python train.py --n_layer=18 --d_model=512 --n_head=8 --n_kv_head=8 --head_dim=64 --d_mlp=2048 --vocab_size=50257 --activation="squared_relu" --norm="rmsnorm" --norm_place="peri" --norm_eps=1e-06 --positions="rope" --rope_base=1020.0 --rope_fraction=0.25 --qk_norm=true --attn_scale=0.14 --bias="none" --tie_embeddings=false --parallel_block=false --extras=["some layers without positions", "a norm on each head", "value embeddings", "capped logits"] --init="uniform" --init_std_qkv=0.027 --init_std_o=0.0045 --init_std_up=0.027 --init_std_down=0.00225 --optimizer="muon_variant" --lr=0.00255 --weight_decay=0.054 --lr_head=0.00822 --warmup_steps=0 --schedule="wsd" --decay_fraction=0.81 --decay_shape="linear" --final_lr_fraction=0.0 --batch_tokens=131072 --seq_len=512 --doc_mask=true --train_tokens=853300000 --steps=6511 --dataset="wikipedia_en"
Each number is 128 + 32 x the weight over its row's rms, rounded and kept within 0 to 255. Layers, rows and columns count from 0. Numbers have three digits each. The size before them is the row's rms in percent of the matrix's.

# down: layer 14 MLP down (transposed), 2048x512, rms 0.0917, rows 1273-1372, columns 256-319
# up: layer 14 MLP up, 2048x512, rms 0.093, rows 1274-1373, columns 256-319
down1273 100:162088145105178132104156099192088189102085165108083104132084177093110117110177161147172127144146142076095161145152173020105074134124113136105168134100106171113143134086159222141091135162132122
up1274 089:109084119127136116114071140132156129130097155105134106156106180110164140100064136126120094190138089175157165092095092138136124126134136069123169095142138096163136192119199116138147134111104139
down1274 095:194103128053098127134167146153113160139180154116107115215072121148141118122134169150135176113129109118090111096143101170168165133124153050149083166124086090094114109114143131110152143067095112
up1275 101:107130107106139187105092112093154209085107119209141149149135114144143107112138124097100099097121151130140141182130106136136119142171079109096129180078135075240208162114107110128127070088137109
down1275 101:132105115146175100110177120132116140114176078104125135142113079200148083130115103119137159074084145109161132167116162116147118135156136151157119145159069091044173082136166043194129135137155106
up1276 083:095114104112048160142089124123075139097159127111112176101132069088075134079130142091142162100142072176133139145167163094160124134130077110138162072179121173125101128149112141157186207124115139
down1276 090:131150157117159112117122104098126145111086088246125096132124102128150144129125123124160084122102119125122123120163136105104152150176213142084116144063125064169163108177168086118134094143164151
up1277 118:122100081136090140092100144104133103120143163146162176104151133125122133133147150101117149166153121116157089176120128052105103093099072145102113163143141132147097106125114105094095108096152120
down1277 110:066184139071073184140157127112074080150195175147166144095134127135176115169148177126103122147125136121145115168113107087095124095088144094153139100171143078101138169129145087086080065117128113
up1278 098:068157108139160101098157164185109099046094124124145123141109095142110127085058158129185172103197115145107156148150104139155163108166104137147135091090163147094197105078097134170131180121155112
down1278 102:182029136158108153085097137178093127093132074079161131191070137073156173132140119086087137111081112133075124141078180132125048134174132099175039126135083103080185134078066166149151077150042160
up1279 102:140129109112135172089097082125152145161110107104141098064110180156111095142185192109174186137139095175090094110145144128136150167112098112150153079063183087154116131119148147124123106151107083
down1279 100:179157154111068149081090069163122147142154091154136147107169197101110202106105131107075099204131136136130161177138114079089166152133152078080100129162143118097136101115136141123163164153134197
up1280 106:115121076132140186098158128122149115206098088129133161104131149087119133158112075179081148126119158182167091057140125060103113181094061116157132089085174157095119168142080122130108088092077127
down1280 104:127078130134115140111101072121064135159107086146135134196114121111205107170071138134152100169143122161129099096104121132174177120121112132165103102121103105141141149145144173124107177110116100
up1281 101:094143111101122108085095154146073128138155113098121107142121104131078158133105120116141119159166163172157060050090161087124132126094133177107102119134139119145158090088087138082134126162163102
down1281 098:071114099126117112105105151147137131113145123134167117136174088077141128094173125169097121142160145130128108127080122093132126166130159141108121099136149141112135132151151131108151051151114105
up1282 097:149165128106119133068163062160136178172142169108200111084115178168078116160166122106135125147128181117121141164120140104125152092159121167114127104180143080138176124107134118136161194146159124
down1282 101:113084106110121109130119140143106134138107060136142187161085094134148087147101108072170145147194151117104170116106157096174149093148126141112071144129107089129062124093126134080154171096148119
up1283 097:115103124107170169139116116112142098169112138130116039132140100091096120195069130154123135107143087157112107116090130067107053110088082117037129148112151113170081140138123104094166109136154147
down1283 102:194093127104175103139175111133146155120156174153119133099148167180159138101169233185114180133153214085088128135196084141142138211146142093118133116069139125135120102180126135101129141132109163
up1284 096:071130137143110092096164166087140167163110131161146159120108197093148110156134088142142102140074170105122098131138160111132121083129179154189124090110104152145163133154085112116135117101068102
down1284 100:083140132099104109122168158207128139083185116121080155126167162181148183079136116114146172160128097186161143122119171109131162154078133117143122137146167126103139092173155114200121123134135127
up1285 107:045127100117095080169104119105076172025177122119133134129093112113101158119125111125072163126134122002184105094113084168071118083143190155137164173146120143104147157117119121164030186109128063
down1285 101:149160176200154130094078110088144151205106121160136122171124173085074173156076128084150121137163085106140095115130106157128212138115116137074148098164117126128113115170107108129176124115116115
up1286 103:108166124042092131093181124162122095123144130143103120164106164103178099079086160130106076120098119109097116107123150148140086111147132073136087110120091070105155113150113143143128099095052176
down1286 106:115126127150134195163124190186122162108122154151129142086118120169101116134067183143151149103214154106162137131129166098116109148136160098092152146126168192121028136152157095126178101113112115
up1287 096:155118106192120100098192106099119122121140114139123135129122130177100144181166137146122133199175094155120114149185145117079083090114147167142136152119129128159133142091095169109190118053184135
down1287 102:112145131104160095197142120196137189120133181062117137195107144162149063135074193123096164139126151119106161089145123120149116116141130124140152180139106093130133171081072113066058134123115156
up1288 090:194155118077179126112147119114115103108122178082163111155105080116143137120144118144131104151050059154129167122135129131096093146127125099061147178090145137143123162126134202154115093079175092
down1288 095:141102117099135105121122145127147096166070083131104098101115091104171107159153154103086141130158099136118106109165122127173160136080178153151060078127162128171126068121136088055115153121159082
up1289 105:127120113154147143100105187125110130049128093089121164104116150200157118126138138100094159149097029074098104118117096147080175134106144144117102165185169163111150123152109126107094199127118155
down1289 104:087160115056116095159154097133145161152138101123075093131150151132123146129083138071132081081145058101126141109156128145127122164111145153129175136130156158129130163103106122171168053136138100
up1290 093:169138077138097139165166127148132137115112108179117196067154152153124137140112170084144058109161154143129122140181130122085160162148051125115103163122118131186076133135124171124165120176132134
down1290 093:192120099141158136146121102107150097201155174164118175118075184137129129136148108076200136186155136153152172132173092114130131167137099085128163204161157048138117129173117126131111139123132160
up1291 099:201130165163115172089136122156163140077110136128117106160122125121067156125106076125067106127077108188117097130138121093172125111127107174192128179126085155105093100160149184097104162132130113
down1291 094:111113119155140093117175108118138122099091166134095113193151123097103077133143131154134138146107057098145135134156106170118142201089130089099111100130106178143206105130122064111099188155179120
up1292 090:141100098133149177042136098105178128161118151173142078128068151162159102150064128191164101130167118154125174141114132092163176118169146093105185155114123185119107108098096133163188146093134143
down1292 091:076133079130120103076127141172181140114114165096170125148126131124173115147094102163066176155107130173133198142182124140096155074170073094087132103165101046170119158141119133139122099159118129
up1293 098:161120112178119125160182151145133136174104100105126107112089176128136130151164125108202107064180099140159142175161145162091142114127094109168112140104074101107144061176114132124120182084136129
down1293 099:136113158129130114153113155145126088133137121151104077168143165137192186103133096133044129164165187148089133083109174102116073118097140131150120127134174126171109147137153174161112121132125098
up1294 102:207111109142121114086061119137145157124103195134096134139116084187119158173104122193071117136189121147102099193122169166100125154147167085173134158133156088107152168112138157112108165152098151
down1294 097:064159153112168113155155116049115202170130106106091117108082124116108151082163120142140147120157134124062096073121197077126115136148079078080143146112091082134100117130103132138044107111153147
up1295 102:102104148184059140158158121134142124146104066111149167036151121131104132131142126108141113094120159164141095127178176112148154161115164113194136077142142107113116068129136121164085071122141147
down1295 102:146160116196112134190161135145110116144125119096108171135170135129181083129102108176142129158131138148118088193094149096139130149137115131166126091141078167101155101158162107077170096101112110
up1296 103:100090107132125127098124128071130160106105097145201133187161077155043128137154147041125164162127157111148034109171101169110127141088117106132114091160129172084129159132155019145151129131160116
down1296 098:099085146073131106165164091143117167141152164055140165182104151126076167147155161097166076203128158143142122123089113140154156112116145086095093166064159143135155119172113141069135172114107162
up1297 108:125138147152123147152151154091164076158105154140149120215134149137089152120148122103172211174145102092071075137129108140100137145112121139089121098120098142098118120105130111119118093142138107
down1297 099:091156081192139132148149119094127158137095109088126147149080160109102144145135092189118141142165115081043131196105080120103132053092185118127063163086144131073066162127136140121144108161135128
up1298 096:095141141069177152209104128114125126157081120160145141121147139129088063150139078121014123071154142085131091094123102154085094124077083124165133145156132174162148121136109131108131132131135084
down1298 102:072090082120112124122168106193127148097071126092100206125139106139116137142082122095167137148137120133103077123105105203081085138158123060103119155133152109105147130072092115142099160120173103
up1299 105:119148144129133119123158093105127053129141082163167104146092080196193161120097075146093136088141062106170139134090078133080101184085093146146085154139109159123114184162104140182097113112074112
down1299 097:062077136120099118116131113194125120120124057108104157109134182124139129115135127114099103098166164136114107132146128125082207124134110111144085139143115133119066079112132165142135130113087110
up1300 103:155134176145066206131181095148145156163061100162137177104133139126182178127126090100139150091159165125131082155110110146056132136096138099133082136108161101136079213112107118163160115117180127
down1300 100:132102114074137117103119112111133110075092127088103116084149118135091164082107102123118183118127172143107115099089061080099080131107150109124125153106121110120158187135155079160127130175073101
up1301 103:080134117170085127145179085132121144086112113149127148119121209090130139133166188106092168145102127101128148066128144122124156134170119124129087115104147134166143108078116137131170111188135104
down1301 103:176175101146154117139113118138157088121096078163096072112184114092166112095155124134050175146072103158098124095106118157157145114147144105138135202183165123139083126157139105137152161130103143
up1302 111:157101136144133099156108119158089125130115199152093127117106168107134194142151187142128108118122102189132163074175146076134112134109108158154050164134090101133148148144088125112104149095127120
down1302 104:170111097113120133146158167137140176112069152121099161153134087129177128156162122093098164124101072130063154137137125129149107126148142105175151187185130146087134126123159171132114132154103135
up1303 099:148119120160148117093147142211070146134163080111098159157121084125177158049176132132127133167110102119119094203125098134146174076130169172168088117153089135076186168161131082144117100078134138
down1303 102:116103171097106158152147118020153133124113091181106095140093166185159134108150180119161102139172087149109136134157109101122100132101111184136128138078123069103158110122107184158147125118088044
up1304 095:191161135073124057092135103116096148111106144184138113194075101068147059196131085203059096148111136124090145110143120148081144149104152109151176126161102141125149153139143155157139110076150122
down1304 103:172101150161132096157128118134075091204123125105134130148117148173135142136178144175181143151144099108116104105174108143067063130099159092068119145133168133097155095084125137159149091065171113
up1305 098:085143103136170146136108130167071132114176083141103109166095156119146112165113099102124097060077106155117121144117151083098195160119099120105103168103107137135088157095167135145145166111123158
down1305 097:119123125182085142076095174084129151162193148099116136105126115124112136189098113122146135096064160150132170125157085051163156153108117098134109096131132096127120176195146109102124078129161161
up1306 094:084131108128120134141166090083114170141146069138111107121162135087152122110116144045137130173148136102117103093114128087125174141134191176152085185105126166101119193125162087083109133128175150
down1306 101:193099112114112090159102136136083072103158152080167215107117119149087121068137112140131092057096139135150133118144109169116106112114127160159163108142064174119142141096131166112160172108091161
up1307 099:124168139081163130188111105137160112120086135135130105138170133088120162131098125065092107152194150128146147112090172110128131109134122079173086053118117160106157087122045095068088117105175165
down1307 096:107163169128147129118144080130080097101152122141076128176105047080066108129104140143171148156163098095117147163109161096071160176116086178104099132127075121109122097122110162115024102089163067
up1308 090:115095139178161103154126172145086075146108138116126110127156157172164099219141074106118126090107107135120129138150131153100132118139148116115151152139117186145090175147134162168143072183156093
down1308 093:085089171159166143101076135106127089138174120113131079136175109145136119096120143116192112069127147137152155105137099050176114152154168080176118161110161128166124132132090084124113207176130096
up1309 100:151100119142133096125109093113122133072107137145098133211097169171158045159147129093140082054157125160131138108169089095100106071178147130147110146127142160131109131145097127129176146119104098
down1309 104:110111152085111204123159131169084155126154133145137096067130131134152151139152158140135209138149130147166107145104204106119139135121121213136102125115137192150111092077130142135110134071156194
up1310 102:146159168178119135148149149103153143130146152066179148154153122136132188165138107143154139078110099129144179114127109140085108137181126077101140079082209125131091106174088106137162171154078128
down1310 104:105152164096075160100187140114125095152110057125123098133131093076205119117092171135190119112171165072123185110127141173117098147093101157176130145117117131183126113043148112147099169140115144
up1311 098:119102180106119120121138174080108148101168126115137102127094083091155134047143143206109122152100133182128120124164121143156154150129066194119134100148128169094083159128099128060091141132158110
down1311 097:140186210136103097128133094183175149165150123075105162085107098135134129100131147200109080126149062106187108101180102138166114110136159107153145117113096112133063147084140160176195147160127188
up1312 103:125134209160185168097157127095137104162088182167145152100043155122107141122103091107106138131120136152099183090092139148140112107136082147142153130182135144166110186156126067084094147147104095
down1312 097:125145092140089078109124153124137163098137185138092106125146133086110117138158088118164141154137150121064162165124132111074241111110168132181148159109094136128183097118136122142159145119110127
up1313 110:072176092134138117098159131153152101129106061160094134073108117110135129200068084131074127140150170165125164109156085108152138105181085129136114112112116117160141110151172116108145082110121174
down1313 111:080130108160109152106124155100133130143132080166140141142121174060077140113120150098106122151182140132150132119203162110183141123186107139105048084126176083135094155152172121139128101185094145
up1314 087:148135094128052127068110077192124100133112137143141093133101162074158136187190174112159106117108143158167147126173205109118113174114131151106142105211106111127165166136109132166127120122191116
down1314 091:145180178093142127138185178112095128099121086166122108095077140183096107148146131102113118054159176080109116191183125147141097158130108131155108152128120182163057094147158122058117142159108132
up1315 102:117117128115097112084031187082132198131110145083122085129096080121064216119124127170110102119114106138115148071187114127207122154153080152126159152129149184143136174149069142088155150128146127
down1315 099:117163099158062133109102127094131156155125173045184108119078113129113078088138144140159121077145140154109228138079138094151092161090154158183142173143157142161139139137140106138150093101134148
up1316 093:102159156088122163100057163140159083139090123142145070151099168155027139111158162112130120179171111116125083157149126107115122098152139135081113114126125128128113119143133136176177124057206107
down1316 095:149111141103161113109144093117178116106081092076107136160079140059148097112108204129144119200089148106113135125137146165135135134170166070098065128105111117130140084102094125148207143167142102
up1317 102:095116180144129104122120117151129108081100200115124107147102144132210122155098140163152137120114132147104150143126185152123194157077161150159102116156132166120162207117126082091081120125143133
down1317 100:117067097101121125163140105116084089087107108129085120160090162060094133130160089147111153113157149062123088126152103143138141117161081091134150138108110133118103170134157143157114064100125127
up1318 101:160166124085105143126135189134114113101083196104106116109144078102153147119127130105115112121097120119121141121119130093129134167106159133161153116080101142088137087129149113115108106125086050
down1318 105:156208117160108000109114159178095053125116144104063155149143071129000108140159101102126106115111107152156127094130180154109135149104124083099139153100118117122115111153115148031146100122087142
up1319 092:125093184148117124110145176122110122112089156137205167112124158102108191166202101090157106080133145125142119165102172113108136105202130068121140164150107171104169162089124235157131092181137120
down1319 096:146085191151162160161131210133116133109092130075133118104095126106147074102189173130134140096126134101108115110162121141106130071075073134154168157120113065096111207131113090094137133150138117
up1320 098:106177078140120142097086148136127131108124157099126060152145138145118088121094171124125133164136144138135115135144160144150148152062166104164102090196136163111158145176140116157090134133113140
down1320 099:115102130175109139148088105107134098089166132137061070113084098117092101128030127123159116045111123094049185157141149080146171142102124093181127129056099079117112157144136217132119154162100152
up1321 097:159131099119118126107078113172138195118104137099111113045143087089213113108147111135136148099098152147101138137122151124093152149088124173132095111148150148116089098192128164143128142114112145
down1321 092:139113152151092104121152096139100119087127172135079192125108190118125154127138144114147159121109140149102107082131127070107040101123125154178180122102118091096126026118108144176105127142149158
up1322 104:160129131110125145126131142151142046105072111126131071201107115121164148138121074081173171071158111114099113180063059083116147141161116194052119113124098179123112093121082095181165158089145145
down1322 100:136149111146119149115108140127094098168124119105170116125153163141096140068109078152181170153132143100123160134156077127174096129105104088134137155094121170106144093121079132079082133169126108
up1323 090:128129135114129101089075114160144114086091171085154085124147077107132079110187165084149176123146170146148072124092098149096139110127121126085115127188124150135159164113047164168153073079098103
down1323 102:107133163120085145110139087107104171140075128098144139151112129154097134121181112102092147101118105181161116087106146133184105103159087109146089177121140126124132170128127129184107184149133110
up1324 101:131085156138048142116118106145141153085128176160112125147101142172115146164108071156161101141190191183135179121154159199071159208150149093108104164140129111090128103122119169098139107044125083
down1324 103:129069153203152139114095131132090108104168092121140145105200114155121106127110076109096126104138098106170190146121165159133133158086140079141149161161140117085080129114148129055111186092124143
up1325 103:081118102162115132074174132130161132133108113115188143128109198112135067120167160138124199145101099094157166104086125080125151149136114100105148111096125194097181207103114147106123099125110132
down1325 103:102090152123112113101082154120103165126107172138127121152113151150154171115131094167134137112124086090097088177103135096109130063122124154105197078151130145104097127106149099112080139056050170
up1326 103:133127128092142071134146130157127117131123112097139118143085152095105119131075065181129137130089101124092130112159110131147143062103193087178181112130154094156114093158148127142126188123104123
down1326 097:123090120158123096136123104118124133107140130142128126142139136099106142154173067136150162148096132084138129083152180156128133081150198113097135191084158102166147078121188084094116149172160122
up1327 097:135190094081171141130100097140106168192165137106117135148104131015103062141138114107177131171114115104121155111140157151109148147092124095145137171143108135115117177150154124081156117175119123
down1327 096:134092141125127110146144109188180113093126126126125128117098155127191152105104143141118131133147126137119121087193111161085183224094123143078143109123140163149096149133136157129084106094101112
up1328 100:144157117151126103127157173173124114117111145082138103158095119141109106165080154095148095128120153158115187094161140187160136146118108153111078155157139116191140160144127120129132136102128094
down1328 102:075156151125129130137145119168141116153178069082147037085191112154140149135148102146093132161131118110131076190196074136160134098108125105108152079166133088128095143154155122092126162078103115
up1329 104:082112161117093117131089124096170155130135090101095149119134152139175099116134151131124128054139102112106100157097075148113122219116227158153092161129119112154128101057160150146121124114132134
down1329 101:076097146107136154136130128153115061132140106130147089126173149104090070152093109113118108146135032137094155077193093114146180102112188125105125105134121179099143184120145138139170163156120105
up1330 099:133147133166148157131134143105096114140149072095155152122130098140126167109174148139169140094075157159092110134130165134091116203166167163082076074167103086118162172116158068110158108101135157
down1330 102:153122110111125134083098167157133147122081182087149096146123162090159178104139133126083086108133132149157232186120170151188097114132143126126133107169176109077132140133110106148129112132155094
up1331 098:161102120192165127138176098052118104159148138164141153185133134120168143083181107104153102059074171150119092149208114158174161125106168130066122171138118121117062209154184117111194103117090130
down1331 105:128138051141102152127154147127106106108138094089078134030134091136179140043093109103117077108096122138108133062094140107081109095116074102076087135072110160104100104178126138128158145115176124
up1332 105:162110122152105130183189147135145155153139156097140153169109149125121170087061165169076152111168059177195079119122111114120126175125181072190131190110138151151162139132184111137155123156094180
down1332 104:100153079124189126181138200170163141111092131129095064089152137157123153077125129080144157141166113139148124110171190158109085119175143105139087125144156180182136115147123155144139148102141138
up1333 094:190081138093129092101102089172214160119133181110147113184099114118139144141077087171114079119185143120126111164128195134125162086158058175104185141123101110108132048086094128163101123127115060
down1333 100:070125141118128117157145086182194108086136097108099176141155130107114125169130136132122178060176101122162095114091157114064026148118145098137119140136136103095087144106127085151139107092163182
up1334 095:099121154124113124096129169158130181114103086148147151145105148175198089085129068147126152151111141136119118109197130144139160110182133121084107146058096101119119152127132169157139139158122159
down1334 105:179139120133117104125081165106111169115170119103187102167134150166098061211144068173123067114099166162093108124197096136160128150146135164088145075112157091129177046110041142163145163128162062
up1335 093:146120096095125105131080106096132108093140143145138130139138088068164105160149145161144119157143144136115142209116067180173095166148094173113125096136125104144167076125105139127099125126128146
down1335 099:054130057111128171104142105155113099132102190166126128136105113118131131106104127170103116126136090106147125130194168140177138146117144122154142112133126162137121104087175129116153150120129156
up1336 100:138157104089111121106189081079153107154146138108152119151104135129061167135150101137131116130155199127094069105132098095157146117123136147083082119111103101120153167172145140134130119142121117
down1336 101:128107064150135179131158135142121136147140198086100161143159148098139174139108116095095116132057190130071134117144157182104121142144099094108123148109093118106144184146153096058159118127088098
up1337 101:112157146141122135088148110178076167123134092163139160126133075155064117122162101102173088142085160169113088180147177131120088119172147126098097182176157154151162107067140166151117145206093041
down1337 103:118092095124107124112090102183145135095139134077147126085103127176157090128121127107095181163147175132124082061154120182136124119156110130067139137077058178139145165153160125143090119164139104
up1338 105:088087120108124142121124178125128093104158131148137039095121139127118114100133165112174131102121081119164154103172126142088232129167101101174054106045082128155133094175177065150127113165116154
down1338 104:151089143093158130118134154094169111167140105120137151125103157130093099143151097140171100142079159164094114115077139142152085083133146129210140071127174162113142112079160098086115142170145123
up1339 104:114077159188150135090063168110132154109082139163172138167126223074130093126142159135140166144143175129122094144130124097111160194132130119153134126107129175116200103110178139118113111136194145
down1339 103:107087107138108143102080108088131139158166087101129152082125142104108152104131136101117118099145193129136184117153119081130164108112137173151127116154134143128105135112194204084129081093088144
up1340 091:150099164134078162186102084096167107171103163125175118166172114142130138129105131142128112102166126129132131102116076178126188150114140165173169175167151134123155080150135097150157138131136086
down1340 094:172114083135095103166128146139084105113163134108156069130129149074163092089173104103149172044081185156174137125125151111124157128133096067104096144172077118127167163103157208118077111114119188
up1341 104:112057146174139177060159112151080128086129140162059145132132165112090107163159124105103132147119161084118153091105139146123147109142115136124091113159141152120101221153128080190122129103108147
down1341 103:150089109118148163107164153154093116108137139177142133187076150082071109144134160147089142149115137100122117127124096168153121187113142132124102083101172133148145133107083133111097022122117137
up1342 095:077122141184141136127164162113074117137138136142115134117082203173149087139131087185146107140106075100118133118087117127086134137157093117144116158136166110085170093114114156138140101134179126
down1342 094:103095128097135102073093149145140120116089090115107165168155141128134127084154134179136145128107140158178070146125134146151131103128159058130116129153112146115117115122105159146108184120132149
up1343 097:195123094179070075180159134137112158127116168089158116137125115166202130084107090109122116095141130141104151133078114132133176120161149168100136115166091151088124217107119110123118170117150120
down1343 099:127154151119129118138105098113154123122174177143154148089152129113103124120112115086127116131113146079130054118161082106152125137148140177172185115092091167154134141127155144172131118109140141
up1344 101:107132173122146111107091087174071137160184082188192172150116152106142137117122097101137110159126121101096110165109163104096097143144152118157160145083139144141118139147074176087092165116191054
down1344 100:121152102098114144142113143126132132140117115180133068160155103135089152143117157112076154121149048175068124086156122073110074138110082162114109132083098143157144134102096131064103093078150159
up1345 099:118114130153122148135079138064156127111112112142176154140098142141127091203190119117131071108121086113108112175188141153074169156100092094144140100180160134179134167121135087122142171117085160
down1345 097:125153130104164046158109124118089095114128155087151100112124118120156091151096103092060132113128124103117084122160170087068153114148148105110102196183149070175152114164148141125072130094113180
up1346 099:074115141135151139127137198051121100158118055096150113086130154125183159131120127090130133137067101168099049086123143155117077150133169115135111092179089147120189117078101068132184123122061123
down1346 100:062124039104075099146134097105131126118171122144139117100134130167146115105163139145134157095103140095192117117108123109175119087064070087129108134201126160120138156148124105124136156154149142
up1347 098:090096080063095128152066179125165124108137120111117078104176079135137200083134123156139154154133157159158151178139144114131147195142126157122152074140123123118203148140116119090094112150127103
down1347 100:197157120069121093113192154129132197142095120121175122152213118158104095136133141097134071115167127154080093101138107140139143131161110161177118135106135122144148095075145121144103165143140124
up1348 091:102125102097123252162149159138171119131159081146163137121131149079105152187120137133102095082127136171176198111120138145170077000095188097155135146148169174131180143127165121106148129187111081
down1348 096:095131107178155115102177064064090180103146146174156129155142077111147127146126091116150133062121127104160183069137188107109129107095084255031108135059107126140136134165168122126148140153152159
up1349 107:159130126140106146148108057112158136133100136106051155062126089117142115104169122102191126117095084155116129153127137118079107125141166159060113102112128158129144133121185099091136176097108097
down1349 103:174179128113100099120133075120159124137111179098117162128120122118109122128104156113084188120154103083133164109159069150166176101084106160126106128097126181154110107173146140108153158161116113
up1350 080:182120160089094139169079108090183165088133158109128069192106118155133094090119096167137083155136104173131162163153149172098170142162125101164150105122104118082190178155126142151139148119136083
down1350 089:123138136153137092112120107119076099118048124145108130096088108072113094113196181124119149148120147115135080118135131131151096150136111117098134166184078078125173126128108167109119063097151164
up1351 099:212108150167147110131153127175076109078124144108181181088145095168125142131136060107123150159127138055080147083168142117100101154108139153072126114154140100154185177093078111097177121170225133
down1351 094:180136155111104070144116141125131113133135154182118181084136136167188109105159152100154150124082113096069110099122105166126152143131118059126098159124094097101118141089100105146130146112170168
up1352 102:135127137165108106114105134105171158171150061145115063141119129108203112177151128096144126170117127134162131049065163130089120153109167109084088175096122161100159157149153148106153114101156198
down1352 099:168114159061125148146083151155185134171141149088145130099104126144113177115130123135062212162146176124066180086144101148136102162112142119090104148167146119121121154135081104136096152147127118
up1353 097:146129128064141089080121156064132170083101136094160109121109127097124101095133119114125109163143056150150142066108101060154104136156167183149071126113110095118144154129067148085201114120174127
down1353 102:140163106084117152124146156159129131162195153143141098169121176098126133149170152158144117136151106113102102163124088134083074214084143140120139097181161110091081100193144166123061126151161115
up1354 115:110127115088149126159117145108117103181152117138157118101102070103167115107141162170104140149168135128091102095142177142148103092079144163112124084079172181141122119142149107137118105141160132
down1354 102:182146107157113155184189091111145108127097114089143146161156150117097111120123106195163118130134107131109105127092128086114190132085119151110077087129143120113105158186133106080143134130153099
up1355 098:077072115128055145067132103075123123129152161114132077178105147128144113133197121123101111170146096181129143101140096185137144116066112160089074146136242129148160117177086103144098105133149124
down1355 102:154175190154111140107129116095083117156055090044077129142152141128114099179092125149113103159160157073164149161121123135090086127117156096133110176157121175107063072136117057092197145154112082
up1356 101:111137192136156112150158076090084064084128140124097110168123097131080080091170097054093105100106143208109111128113103143107163111091142111116127175144097095135108149184134112135146065129132138
down1356 097:143100062082114127093137102114084171091144158118161090133098126151179075118111178141032134095069153085166166081077144166147161110145093116119068147095113087123128119142122136134184142128153119
up1357 099:093070111125123115110113118122144111070187131131102149143133166130090164102104125168182150121147115190133096132122163176081152058165141146096136148186042113137145136110176117118099112144180146
down1357 099:107137176106100066101055178138134153175152148114125115166125109121134107156150121167097193072160120136166154095189106137162109114147148165060128144142183165127063169117105086120107130158175125
up1358 093:097136138104128146140166147134135134085127099171127104191114178104124182116081092151095133094154154084155126191116080159141170143112179145149191112153119163189116122109091106186154116084064131
down1358 097:149116174117113052124082155190137154084144139142111161125145110108136109116159151085158107198127150098133098130158187138181078125066131118163133117114095175140144140175072107120163119118112160
up1359 093:155078119170099152110051073245112172158159160131160150159112095095113085090159087101098154082126131081149124132139175103136162091163123187057141138140061145118117093149150133145200153150177168
down1359 093:172150136156118141143133090194132078143154186080132109144159071102121153086162044137113146055133091150138105121145113130107089138086114215118156083148167034125170162113098130023125165133094152
up1360 094:144118126109093175079145126128173133115146121158203149180107100149139109065120108107063092113105166134181125196152062117117151164099107109178196139128145149133179137096166125099083083105087102
down1360 099:086137131166121117168074127133111156114096139166123084103156126120119082084113162110185140150130136151111125128166114167128143092080146138122094149131131154132109074148152124103117085135172140
up1361 098:142064095095098112121121062123102131141120154235127155133150093130088129129099069108178121152137142114136152109081073189123130161080162096094140159093185166140131095148138108144097071129142150
down1361 096:078174169121105127111147121133196119131143170040132142136125114116158119127121108127106104122137137202116139146064164129082094131186230134174140148158133101086134146139126157115081206153135125
up1362 091:086119091130132138102115143080085100064097178111127126085070093127130110150102103157119165177168137110133043113185143148128173102145146145102142161192149147074106117124095157110090116119085081
down1362 096:095131143076171118166165081123050154064184128115058073128091111100154110147150120103130127145147155147107095121136204088126112202120141131145107102115139135143151129140132115132096142100100188
up1363 105:094196079116126126104129120130130105140145063088075101132127104075168205060188108149129097120190161107060166103121103125136127119129185147104097133123081117153117070103101135148181094146153133
down1363 105:141137133136135142085132148116157144139091093116125125114165104060082159159129154162135121109153144134163100106129128135148168157095153039181131144085126126135108085129188159164134114137179179
up1364 097:137106144100091141145113112163136127125069067094181128153108111133093118112094132183100083073097098135116131109136116144189101082125107112122055125116123099158078087152068149181119076150116145
down1364 105:137082145125138131139148139103111142123123130137135119121161177141128108139160091163173108168114102139092159206148043193147112090076095165071161110174179163151131105129145139071142110081082117
up1365 095:120198116054114138194118118086133119158140126116114065081137098125159111174108131101102148147089109108142148154103092119101127098161170085128159152129146169195132116137106183145069158094128125
down1365 097:153062128152166146118229115101143145104105176080099107089135139113138149165163105134129104088102154149134104095103118129138097122117155129151122118125106193145149147131037161085104119151132108
up1366 101:136125062133115142160104213140161137116180116129085173143142084092137148115129101120064109109151081109118194166165166168093074147145160144142125143168151177166088116165086130184100112118115153
down1366 097:160174089098163099133197155167130114141139086107141170116140084147190143137086157096086101170131076091116115130153076128115113113147160141105125175118110126142134139138135137088138094124132087
up1367 096:123163115138115116135094093134139141126124135102117136126125140131145133121230106151105159109114131064108065104132185160060080190113097121128099119161099173165150123167082130105175036126110097
down1367 098:145170120103119144116154144125101139109119087127076133164081150156109130120124120140158122106108099096129156137159145133142114078105112162122143177192119119133106103102123104114135186124107092
up1368 097:116096131134134175114121185161139071104116131119087170177137095134130152147160087141078139098117156155125160160123147132107107089117103089123148106120127144132118099095182082131166071054097129
down1368 099:114113099139138111118122125148159111121127115132118205131114072137100112108133085094115106125165118126155107077161120135144145060125106158165112118130088130090188090095173115131063103117119168
up1369 102:142161154081154101185131128103084113152100126080124107111118115107093098097154134157126130121082109035079101109132111120118094110120079166123169141118147152156156142074120107092141208111149084
down1369 101:095077099111089122117077145085129200107135093119117121101154063108138072053110133178135143188119125123129147109116106129072114132080184142122114162177195118118140126141145124117208136104146137
up1370 096:152112120084107097154147167139096157123099136136134140111130135123130110111153116185168126137145108117138102090125107097164151145128113125081141132122179152119119151100131151115074120097183098
down1370 100:130096123136137141134139095090061152159187116054112090101094111147076117122083155116094102122186158143086147141100108123130166102162142091168087115105069094156152150048179070151062108156090114
up1371 108:157113130148138149122123160099084137128060124155132098153107083126124107165089117108081076134140107078140093141041057132185094103087158138154143133124136164146125081099123199184155129063128131
down1371 105:115125106133141155160140128137125150125153110112124134105146106163124138204126119067140105125098100102152127131070130091198110137083123117135163061123115108118140148114130199098117152161099145
up1372 090:097140108093157145148069111181142108165114129127125098125148100161136143086170189202096071127159153135094090100090113093139160140137118161101158119056168199159143119125114170156108125130190078
down1372 097:115153133128118168099114178114130144105116123095195097156095171128132069161100138086107165127119166136127083114175124122170097109105159129109150166129149125138113087101097129139161136144123108
up1373 100:106135194110106133183104134119128115096140100117141080043099098134153083107183101167098188133101139124130128103130085107132167144098151065155108144175112127093035109102111135151124088142121075